From a checkpoint of a small transformer trained on Wikipedia.
Size: 15 layers, width 96, 3 heads of 32, MLP 384 tanh GELU, vocabulary 512, 1.75M parameters.
Architecture: learned positions, biases.
Training: a variant of SOAP for these matrices, 121M tokens.
Each number is 128 + 24 x the weight over its row's rms, rounded and kept within 0 to 255. Layers, rows and columns count from 0. Numbers have three digits each. The size before them is the row's rms in percent of the matrix's.

# q: layer 6 attention query, 96x96, rms 0.191, rows 37-50, columns 0-95
# k: layer 6 attention key, 96x96, rms 0.191, rows 37-50, columns 0-95
q37 096:120128091127144137129131181142156171135175130125126146183118131101119151101118122118125149065135122150128143149103124153127139112104141139160180122143126156134099171130123127138141127161139141098125155154113117096108165102148161139113127165145115072135149107139190133103169156108103129102
k37 096:168150110093158120129115126140088121143113106137124147117142138038169108134107131134095161156086100121124117156146119076137158129124166097160124138148127190161149138133119150131134115150167112131141130135120095155171141103150159121101147130131129071128108137128127112138154136115141131154
q38 108:132115117153111129127090154148128123090156162172132158122102117107125123092126095125149132135176115051143153138128115094142134109126148151108173120156149148117116146160063177147150103125115133100132134113103134142154118103178126135137124139089188146127116123132105129095116139136154128152
k38 104:148126116127120105136101113117126149067132129142170133064112165124134098132101130101151140147115141136126107192098140125143118117111162121146117106148095126155139071138057174100144128125151140109112135125163110152158162106140140143116148120144150131126124116117154100159131150119105177157
q39 093:107142133130138109180161118162126123162124106105132108136135116145174084187146119128128155118122134115143133155129139128119097165147182104075108130158121077125175118126108121114101134161157148123132125169106148123148133103177151127125130155080127101100138110147115096143168163149120132135
k39 099:113161147104147095133116182161095123155170120111094127110129145150143120139117120105115109136120143171142113106134101134104138134136140161125149123151124150115165106131083123137169113146122113120118090126143141135079140146150140142110116086090119112121171052116132179134161180137135114161
q40 097:101131132137148079143122111088133155140150151135163146104122100105095137100125150114123134109145146134139044117124078142120174121104152115126158193085103125140118119125120121095119113126159114107109062125148152076120132102099141120103123126129105140157133133122172110117121126110140136144
k40 092:091085124153138086142110140140123158137145142196125181137145098119148102116090165131119156123135168130103120128121095110171142129167135107131139179139135152163125178109117131140126145140139145129139136145127187144112117068102143087133107125134114109094111148161131122134137092145139144121
q41 103:136141121114115123129111135133150171138083169168126100135144156135108109144115129148067175119165158120168117124179168139103143135139153123137128134133091163112163129126087131132161099078165152097135086070114120108121129133116118140135147123170150138122089112125124133147116092143103118114
k41 100:106114106154105119177143064125139173125110095102119154150130105166135057157076135166124130136148153126130148138129120150177111112107103100139108132127099132127113117098138151109138142117137107129116099147121133141112171138135139099170091131109098147130148174185154130134138138123112113147
q42 093:124172143103161128181098094121120153098121123112155122127100089123137148145078159110138108108105114143122108164149096128130127155123155115092118081123106158166133178146127132111110085152092130120084143104109112143157106127134127136147164156140165156142130107117091119079112159133119151146
k42 096:072118127149157141148142122135138128141134148084123111109110134129131118163134145147095160065124146143135117123110099167108092087136115111147106117120109109137153148090123103145061129131131152123086124092147106148148105145158131150127131167110162159098128104149134114172102116186099139145
q43 097:129130146151147137088124135132094134116157143114161106140105087163096147116108102116124163128166155125133137106100081108142174127141109151135136089118106127120153088160154082097091175108098151087121105121106129141088148138124138133120093131122107125150146172119077156115120155169124147127
k43 097:115133128125150163095172119130152163124110183109136174136099084113134101116128138122105140097174151143108167157096150085113148168124139143111148135151155090134128137113117111104108127130151091132147132105148162128155104117102124133125088168124150144102088141150146148116106149095141126068
q44 091:125146159121106103130147077127089127163096109161082125143100133142075144111086110103117111181126133148111141099082112110124097123099127143144136088146120136115098158152136124150145162132151090107121118105092083133135123126139113148110103134110130182121133146130150073153126119093135103153
k44 100:144115115179121169131147119099133171136114127128155139134112098137102157146164114130081145158135122106128179101110124129127143103151073094100126129128111117118087151164149111142110126125074143120125078137123120126113106122163150136095133119153157186148104120127152138145078137145086161130
q45 097:125109106088133141144166111127098177152112126088094103096084132113149196114126127103146134120141086106115089142127112138078119139142121104109151140136104147130123065146101125128116149125146130131146127166109135128117118141144117180191138157126127143131105140138140130071109112117166141127
k45 091:164098130133143134120139151151136133131122126075114114131065089163131108119113124163129117099095117136112117112081131084108082149147147136157123114158086136139128130084144084161120104127131141114139111168124117152137133167110145087098113153159123157161173099117131126172137133120153157100
q46 096:107117155123102141145149138132102133147101130108138125128178102104127107151124125141178181125121127097138110112132135141160102121136087143154119127146161110106095156086142112085131136128136108112109170113111123143140138117149119155128114117115144139233121095115134147110079106136108168094
k46 096:122093119118110128121082138183135115124133166121143135137144148112159151132091118121137161120129123085149104120120191157134117097128140124095150138160174105157131160140126101124167099106143117111134138164148095120130085118097091132127129128150144078162119121195144113124125166164106121128
q47 100:183167149093122089124135126088123143139153114145133139169105165098130137146144147104160169129144137147166154134148108115111067150124150101112145154086106183095102123160124117118151138099105126133103146110140151158074140121118121121131130101103105098110132110120161167135111122118116092142
k47 102:150165110122129097140133139147135156124122129170138082119094125119114120146189104103161156119121148165182114128110077143118139119181076100129120116130110164111136127152167124096132189100126106143113139092120131155118138125131112096140120151129081157114113138173151145142103108117139137123
q48 101:108125130121123113123134112170157114097143091138115178119127096113069126120107099119125139126104138110113088117173116178130148124138116121124141105118148088112214170101132138093162133122089082129134112133127138112122145157138085152153129116135130121145135102126122189156138145148109111130
k48 100:108099123157110157119156140125123149147147136180125110125122160096125132185143131114142120099114148140115070134126133149126156076126119131106114125125119123114140168108160140123137081133130115097153128073125126107150130173106142159136047117111135129171162174153127161125100138119141138117
q49 102:147127123150125164107168125135137174120130157133134158120138147142138137097094111146108122145143083148096123094174138112109107136133146119118133180133142139141164134106082094166121201099131110129136132165134138163097110089080112166091128117119145151131147121153161101127107159108109121109
k49 107:148140124138075095092136143158113107108080158173134188100116122126135079163124169129124129182159144135115156131159166140126125165076115127139124135110090102112119109104119128126108099133119133123164132125137127141090119134114109098089126129152089086146166109116111131109118139133166119130
q50 101:170160151153105120072112156131116124176099127105148152128121112134124131122093117103108107154115083148138123115093132077160169140107160127148114123147113170174147171121120089084122109127164147160167113164140121128104152165125153131124125108163099135138127116137148118145112142118101089131
k50 100:142140123102120120105136120115127144116095113125118097129107133111155134158106131151127141145125129151100146104095082118110184135102158104111122106138097123105119144129085138152117156145117140174202101132137094135100142127179098105139172161143148112157125140114125139118146146102125109211